From a checkpoint of a small transformer trained on Wikipedia: 38.4M parameters.
Each number is 128 + 32 x the weight over its row's rms, rounded and kept within 0 to 255. Layers, rows and columns count from 0. Numbers have three digits each. The size before them is the row's rms in percent of the matrix's.

# layer 2 attention value, 512x512, rms 0.0233, rows 460-479, columns 448-511
072:156148152129143102116187117078088166145122112164147095150118205094181061145133157146151168107127095149112094160176146112179127136109161116097109149132123160116095145109157132147138120136156104
070:146097122118161097127133094072166127125133121132184099134129125148134136094219138140154139112154143188129120128085146113153121118151051101130113097120066109147124094131147106125133088088089189
068:125100138202172164131125179106074131148159122131197104128096152123163156105058165093163111186128154134108090120146110124154223144133169149120078131173127152111078083133141107097094123126178105
074:151153115106113172147123067136141085072105053165144036131160159116157156175145163127112143195112126142118103129122125096108149117130126063140096093139173114129163118135152121145131145112101173
071:096121161143129077115148123153147142170135197089142167202119141121119056160171118119132092081140123151163061116181155133091102135126134093138120144195078147104135178087137115062163067092136160
074:061125174094122077099113087140112154159172152082138098145138168097136117167160069154126097087177102067130139128134122179106092122134107110100083163122134070159108217109110092170113147064102101
070:144148166117179085049193125141115142197096210095160126173149194070142150118119117119066131081160120120140158103151163102068132076154163167138119119172103152139088104179119124064078187194110098
066:159098106158148172092100061143115125171116123101157105131186168100149193147166151122077113094096110188108179121137132130077082140099143166136115188085100107126098078090115144126123135143170142
067:151090064109121154123121087139194166110109111167089126093059124093178107125150127094083077111143063099091069111155106164068132119088114133098108140115132131136154162193114122139058112146163137
067:126109127119177086167151128166109130109110112108172172175152106144197100140097187186072134094066099132132144118171146126110111124103176130096088172093118197105145148123136074094171133163151092
071:086101171104165115115128152147088199129129112113125178044103125093114083119131122161107205172131160146170100154132133172087144077132096156116110081117156153079102191181113114129130120156131122
071:123108102141146125089142140156159125115177138164149117103095093128098158096096149107123182112076095154064140173163114103156130160133151185158129167120106153153134125122119191159108116142068108
067:149155137102060114151162180127159098129179130139098099151118118091108131120129079139129098138172148156153098108115087106177135133103183071113101136180177119148167113115117141166191071088155114
073:164107158144232161085151136155048132094135150187106135117164168128061105164150110090059166090139115119115116134154106137164191131132156116110120143177143163141124153145138093096144103149140161
071:109121158162153143194133073114156178101132168146144149154110148126126156108138051171134159090154114126153133123134157165170092108171143105133099110089139165149128100137158114155108109126102085
071:076092087140154153162135156124137111147116056129141171151108160143140130132093157117149148144132144108137150168124151117171125140131120141123150113123123144112132111117154130122144175142153126
070:100103146174121121145116139091069094154171098139036191087131101114051113172115094116144056046094126124101128164078084161189115095167128094146079146144167121147121141122192073174147142060147144
069:130089132148183028154125161107153153155116170140145142138084205145149122101130149124088100141174129167129140109132111175128106085130122157085175145148173167148114122175156133108109152147167150
071:129136082164108118140131140130108107101090115108165126140130108128111183108125161111149150128099103083122118138144081150152146171166107122104122137127116115143133115076135102099130169100140046
070:092144147087112117146110103161126174131155171100163168117107177141173117113128056081129161157142187179132128121148106171151050136113122163162124083139160146146082107153106170126186182066142135
# layer 2 attention output (transposed), 512x512, rms 0.0289, rows 460-479, columns 448-511
056:137067147134134105189126165171154175170099132148107111097161083115073173117110146131130119056102137112178184115123088099150139156090106128120116080128157093144169098144153183160076116140112079
057:135073152138157157113158121172141152091164124112115116096113159092117137120072154121108124098183032190104101162099157124140116170127084137158165160074122085127122144111129131110155135120107074
054:150157099137079102097090095105130133130200109101092137113165120111133139104218047136099148146140176128092177084150219186155157187144094142098137122106118136152178095106142137115119123116076185
061:089094175175098104097090104146100124136097162080144165146090081106131150111109086101124135080169128182122175104111142126154109152143116175109121137136075183102079192182091163144124114121166126
058:145103161132120096139131134122106150138157131119146126059180121131120122119140070171105152152110098154089169106199107135150153166127162120143169097063091107075074081167067117141101131152137080
060:165151070167142141111137170151164156162088141144101067103148132139104169118114127077146147144102132193114121153140170093177083087161149157162122111134158142114069126116189158135133113121127095
056:162148121116129113159088143126152129100131160116118137076160116185143098146124129127168124180128146162150127139132085097105128115111133178134098141132178159039086190139170110123143064064139150
055:133071116058159101126149168128088121133141126113101112154071070146135088045135127131167145155135069173154108171066137191096160123159112106167164100125178112110133175169142094145188111152129112
052:072132157126158188102122155117140123183147192145101103138121077085080074154096127121151202156081123130107151113121154089163077127172050071121071156068168092200111064117156121164139084101142132
055:166151115122159120127141109110064141110166168146128088072097153105055176136139130152140180118142153127126135140075116091103147114149099119138105139157162057118130149098142150169086118096160135
060:133150124127133119133140098105141118157095180127077039165154158153111126112085111185133083058146132160152168116132114105127088139114181093143134137185077075082103118114133132112111135124159133
054:161153164069107155159078106129084161182121116106151159179165165161096064090169148128143139112174213135164148102138148186088090135095145117056121116115083124138137136145093067093152083125179128
056:095139076123095144149081127139156089075131123140127183096106084121132171129153146122121120138107215094143178105118147117146094145098093073147107109120079139176081162108106091170137126105118091
058:093088138093045090125121052075083132130153114094140090164170128129202100106129141128169097138208136118172123120077102157067099154133170114154126120165089100120200090138161171152131089129107129
057:160167143104124121072078113123183125115099168103069167112170157095104157123081125113165094174141116177132098159133109130101155178121149127134153136140157118123105148149081191108168135117110128
060:153113130129113166110145133130100148112105164121133142103128116075188099116133155189141124143120140097133043132092120183066142079111173141160167093140119153167086126164135140131115093174150102
057:140144170078171178141073163164176158163114141163117144162137092209154160093150138090106168139105093129184144078170142119108125109095186085113140148154084086109118136123083175118080121153109099
058:103096142149113153095090118164134127108135121126110113151148051160096171131135101134110145126107140220162118107141184167145133161111182128165117120160085111096104154077142129170141100132099118
055:145144115137094134081091092135137201133136095120093140131119097108133115171127096112112157085157138134122153131104166096151105114139096127156154095130108121082093099167124139132082091135111196
057:195113154197135170085163097129113138150083116079133131108166127141108156097097110129104105129184114155135113186181122127187147103138125087101153102136125117166118091114117072117151127138085095
# layer 2 attention query, 512x512, rms 0.0233, rows 480-509, columns 448-511
111:131136169102149128116140081165165138104094119174133154166085117143115159077132126102172055071126127129076170096106070114124152099081168100120148123117099136161142131119146113123187119169082105
097:153086159133115131129091126106177154151099089095141154126079089172125154169081164130121147085117129152121145161113182130086155104113124122165185131168162113108151150079129110156183198077072144
109:095185168095112099095167155091151090182121112130104134095084122133075113101141122088102071131147150152061098119165115136141117102091160170149067143146127076158096140133161158159096138147124126
101:151130123134168144120112169108143124156134133177165176134144118186157119097115177112155101114074136148158168119115133149128088096160160149072149131140123129112123119170097171114137131121174127
108:090080210118138144103095099178112116087138112110159161145152164079138095104187173142132151123158127144184106081074127130105204136107172154074134161080170136115117176174130056139145193164079089
096:107073168117097101174137130129148080132086066136068147120156127128184138174167178075170162104120153150136113168093167115102137157156134169131170121110099163118085115109122130122129079211080190
105:178144134156190176126110094130146100121187117212111170109102166092144111120128122160126121155189102140108121125141173130081176128134081150188173174153094116096088152188086094106165172113110128
111:088137095123131078177139122138168155083135188126100128101110126210128081120150139104158129150139149118134128126191134203137098125178116097084136103093127113087111158139104190119113153148120143
106:115116109130144123193092178111159169133135127155117143065130089140096111194076109153128183056129160117053165172146111110110141120075073177165120095142084137126090131122112142130139145150076085
110:156125148118151115113076160129152134134106123163120135081154163108144144137175064145076079149127084142069150121142147133112153086118146098100126145096120083159044080102085133138098119104127117
094:110113169121147106140064084129158134098127125118165105133168088169106152097139062057148141088094154179105134148144139135120115121128117175143079100117141133162056087118137145130023105146149129
098:154091112127072144092080094131149152118149152126151105149117157136134118181077171105133136156120212161177119157117079104152117101099144115078102183171099103103120144086126163094138158139108132
104:145126137146090209109091097098176156147103116172150138113135147090100162150165139109091121062119151173175067150097142068103168140085073111129127097151143139087085087132087114083133072109131147
114:075136103106150159113087130085119091094083137106178138162112117091145116157104097122160115210065180134140092121088088106148123101128130102133129073105126093100147123111103082144114087089135151
102:140200088144150154151160146162106133098115130097148137135176111126144197108105105127074135129162128131099102136119169155136136088129110167145120135169134147109110138197147097108089071152150134
106:184144132080103140147122114135117069085112148160165140127185087180119112082133157120187160076170097087158114179101156086141113211085105079079130150114130152157080148161121090084142120088150105
105:081147119115117180136141139140063099111127098162163175096169115100130135115090138123110077124152096152099093095082150197147138090106128073099165171110182138171106080091104193097136110126162141
108:119104083087135191050145082165177137177113165156069125120136112120109155141137173135125147092105085115097169156132177136131092094099156173133066141107098110097082135139187124130130142199114080
111:098061105170149131126156130144165133081123103102104192094104136080116180085128170170104143142172101083126042158160166086127122124097162134131134118108084115128060135154086161128119057094085125
107:154139111150105105088154116128106089123178114116128163131090168107103132117165121107100176067162197157103077135146151141104136172118215117134138143131164104126122132149148075155164172159109089
112:104127134158129101127159102159132182162137136178092065145132165105087121110094115100133110076105161143180132117153073084142075149101142118112082100158120121174152021128139133095122115109121127
104:077162094063188120152141148114121113128150103119088131141148089127129138154124184126024106070125101232150180104051140090178112087137079157141125096118102058110127155132094123151154072130130164
107:157119128100100126115097126189117080129165106132099122167192056125109144173058116101146105101147058112123158151115158146129108125057114108077183132140126164143135140157155128170124136147180125
104:090134158129121204139124135210163111090142100107171144127079120136114073101123160084110082101124140138112112046139103095122125116097101118101079156136091125130119101095139134146108069138135107
106:150205100134090156099116093139137118130150111124178116177160144163118124122108081137091123129093136155109096177099097023140096162137070127129146103100123133114103131143136161130138158112120147
103:118104135140195130130030132087143146107132113103200147053120123169144144121105061107128164134100131127117100133092105097131129132090062065097152146112170101139090100153127135140221134120145090
110:141095149186158103151113196082148116138110153193120126126093168076124111086158159156160130100152126162145137139124102138114154175136099187153147116143115071127070134146151160115126118193098102
102:159153100104166139102161167167113100084168074123155129116093119183124157150145141108134166113200108118132086108088172175127094137106146151104089117146100141104147096139149134103098158183119094
109:170168131132128175081135123137165147109134172161137126176139133126125189105139164163128133130109150144138156176127116093155090125154153157162127138125063125134118122088130139149044066158130112
108:061109138186075112099153101144177129095198123164139169108136141175113121103123103126106103109162119106133090091056132116073137120075112094134170120141158179095145141118105132132147146115149160
# layer 2 attention key, 512x512, rms 0.0233, rows 480-509, columns 448-511
111:090067124175141209095156107168083141123119138129130098175165135127154145113111115142083155121114129103148096141162130104133106099095138097105158162122109178100122148114132124103113149162178137
102:096068069143075124110120174143076144167139061103140112191199139171137055112139151112171154125105090142121059064115087105086189112081127071170177097115078120057143106105094127124112105121123164
118:096088106126132167119134060124154110134124119158127140134132114164168161120114147165103097130131195132147128093101113071139130101086133089156135109143190107134111090121129096148115186126116156
104:150135110124093123138131123141111120126139143100099070094090109152141111068145106137168126143154147099109131122144102144132146155110188120162130096100142108101128133108144130075118073145126178
111:197102148129130135148137172167151095161141120134110135130139112079104124123098116102145156180095077161168076155098177174087127101108092159079157195169094086102065134145076177131095123134128137
093:147171089147161087111125100121069094056143177128090140082088101097099083136129120071172129129123129177119152109082064143148152149093118011092105139149109079165113171092112135105154049066162141
108:103108101120137111137096178198074102110132128082139163130150145135168122196179153093096172130148160104104129153147056119138169127107133034114109111125146141163195126135093137116153106162128129
113:065137149118144142204153098114145096119182090122153112127113114156140127163110172177125108087193160129098155096134106112071159092130168130115098079139114100168127097120157105111144136100100190
104:093110095157127123125130141116095140117167104090093120126117147086099101138096141114114115123103175127156125108175102120096171106168114095079100100097123175158146134124131115082103105080098134
114:136076132139135133205118104149064156116121132134106134107119112124118145075121178151136154131140128127198163164115112091112143050140118114138100105099162132104139137098051137150136111087143075
103:182121113075174090133090117047080105145132100118098126147126154072186087142097092138073101078080122156101166103120165106121099062145135126157104143188183091140135165128128144166131117128141073
097:155139139111202091165037133051095186127114094077086125100179177096130107083169114202151120150187097091062146104099178086118163084122125106166123112083101132122131134149138131148102084050126077
101:123193080107100106160126134069041159094062128240133092101130120137179161137103118134150123160147116118146093145098162171135145122129126106112139081153112094113056039056109115200131086122092175
116:154100140117085142179132151117115141137166132127091188098118137132131120134130173141122198106116187118128117128136146136139115163104145109146110128128105130086166162123139131155140142068120141
101:103099173157085141145100133132104129083140140176105164119056095139131127154133146086101153112103085059091108139174095156107112173101121111111034143144123133159167144100134150081092159125116116
111:108105191125144101100114145132098100127178136134098168142123097079183131166151133167112089152123091120124149116119100122110187113084124042133097145111150144143116136146132084146130085111128187
110:188116104109151130084147133134104100188096160129100155084106158124089134109145141176146098157137110107170119179069114188135193151123182138089170089143099146142095161117101176142092089120165147
111:193113113115109155085071102130110093119129075149089090134092119082156172178103144152153093136097175147131126107098162139149077107109116101079203155149165154149104156144121129176156158127093168
117:089139142137140136122112107089126112142098122131079103145113153119130155113158143119184076162150132129140182105059196070087119085054110159119146163092056098109122096151129062207160105164169140
111:160123181153175085077109074153154127177083119048157168109119131110115036110122078097106089164094132136099125064130172108124153119112116125128173169160077183098082147148168073137121135184114127
116:053113123137172081093132073116148197132117104174122157130177162109081146086227102138134075154127155125146111107098138051125148152155175142171173116118154123155135082152163085160168169146153100
108:141171103130084102130061153163122156095140131108127055163159101128113119133110107122099145122105071111120191175115127129156133101134082153149155129132193143072096080141135097146103096139080161
108:124208109109142109124124096122164083095114091131158172108136117173064041101178088139157123126155116106148074156094124151158114118181093115126137150122145116154121205122158115132098070121075094
108:086135117114130123192081156187147096083142125101113086056146118099114178183181172156112120091219136120142150132162180132147113077103147147153150105140168082110101058130166134141036094103120128
113:091129193132155114119030112166125129155088120134151088130097078145123110110122089127114114157129122093065141148105141163103156117095131145120143082090144156129131131155153159157117164110130146
108:134155142151111103146118215090104154122161074139202091105135155168149115123098177158156087117124114195113157130128153128159143131142168080170143129143114118149110111089142157120155112158135140
113:079050103133161093163155095166145132146131136150113164109118160113087153137146084112074197131162133176164107104151119087166112159195168127199116079108095123133127135123069152138129149119122096
103:126059134112095152096152138082142122107161165082135161144119126147118113129160083131115102176138141126072129145153122098137172176157144073141141156085141086163147123156172121060136155098134145
113:144053158130167105089126107131134113154097101125127114087070182101113130166110111150147122095135131140095137176083119107134106132109156149149130105095143108145126114138120155164153168164160068
105:055138154148143103120103122099093100126121142152082081146185099143159106159138102164128156153087120145131103107154139125138144117129147103160149103118084100112087151146145137124137139106130110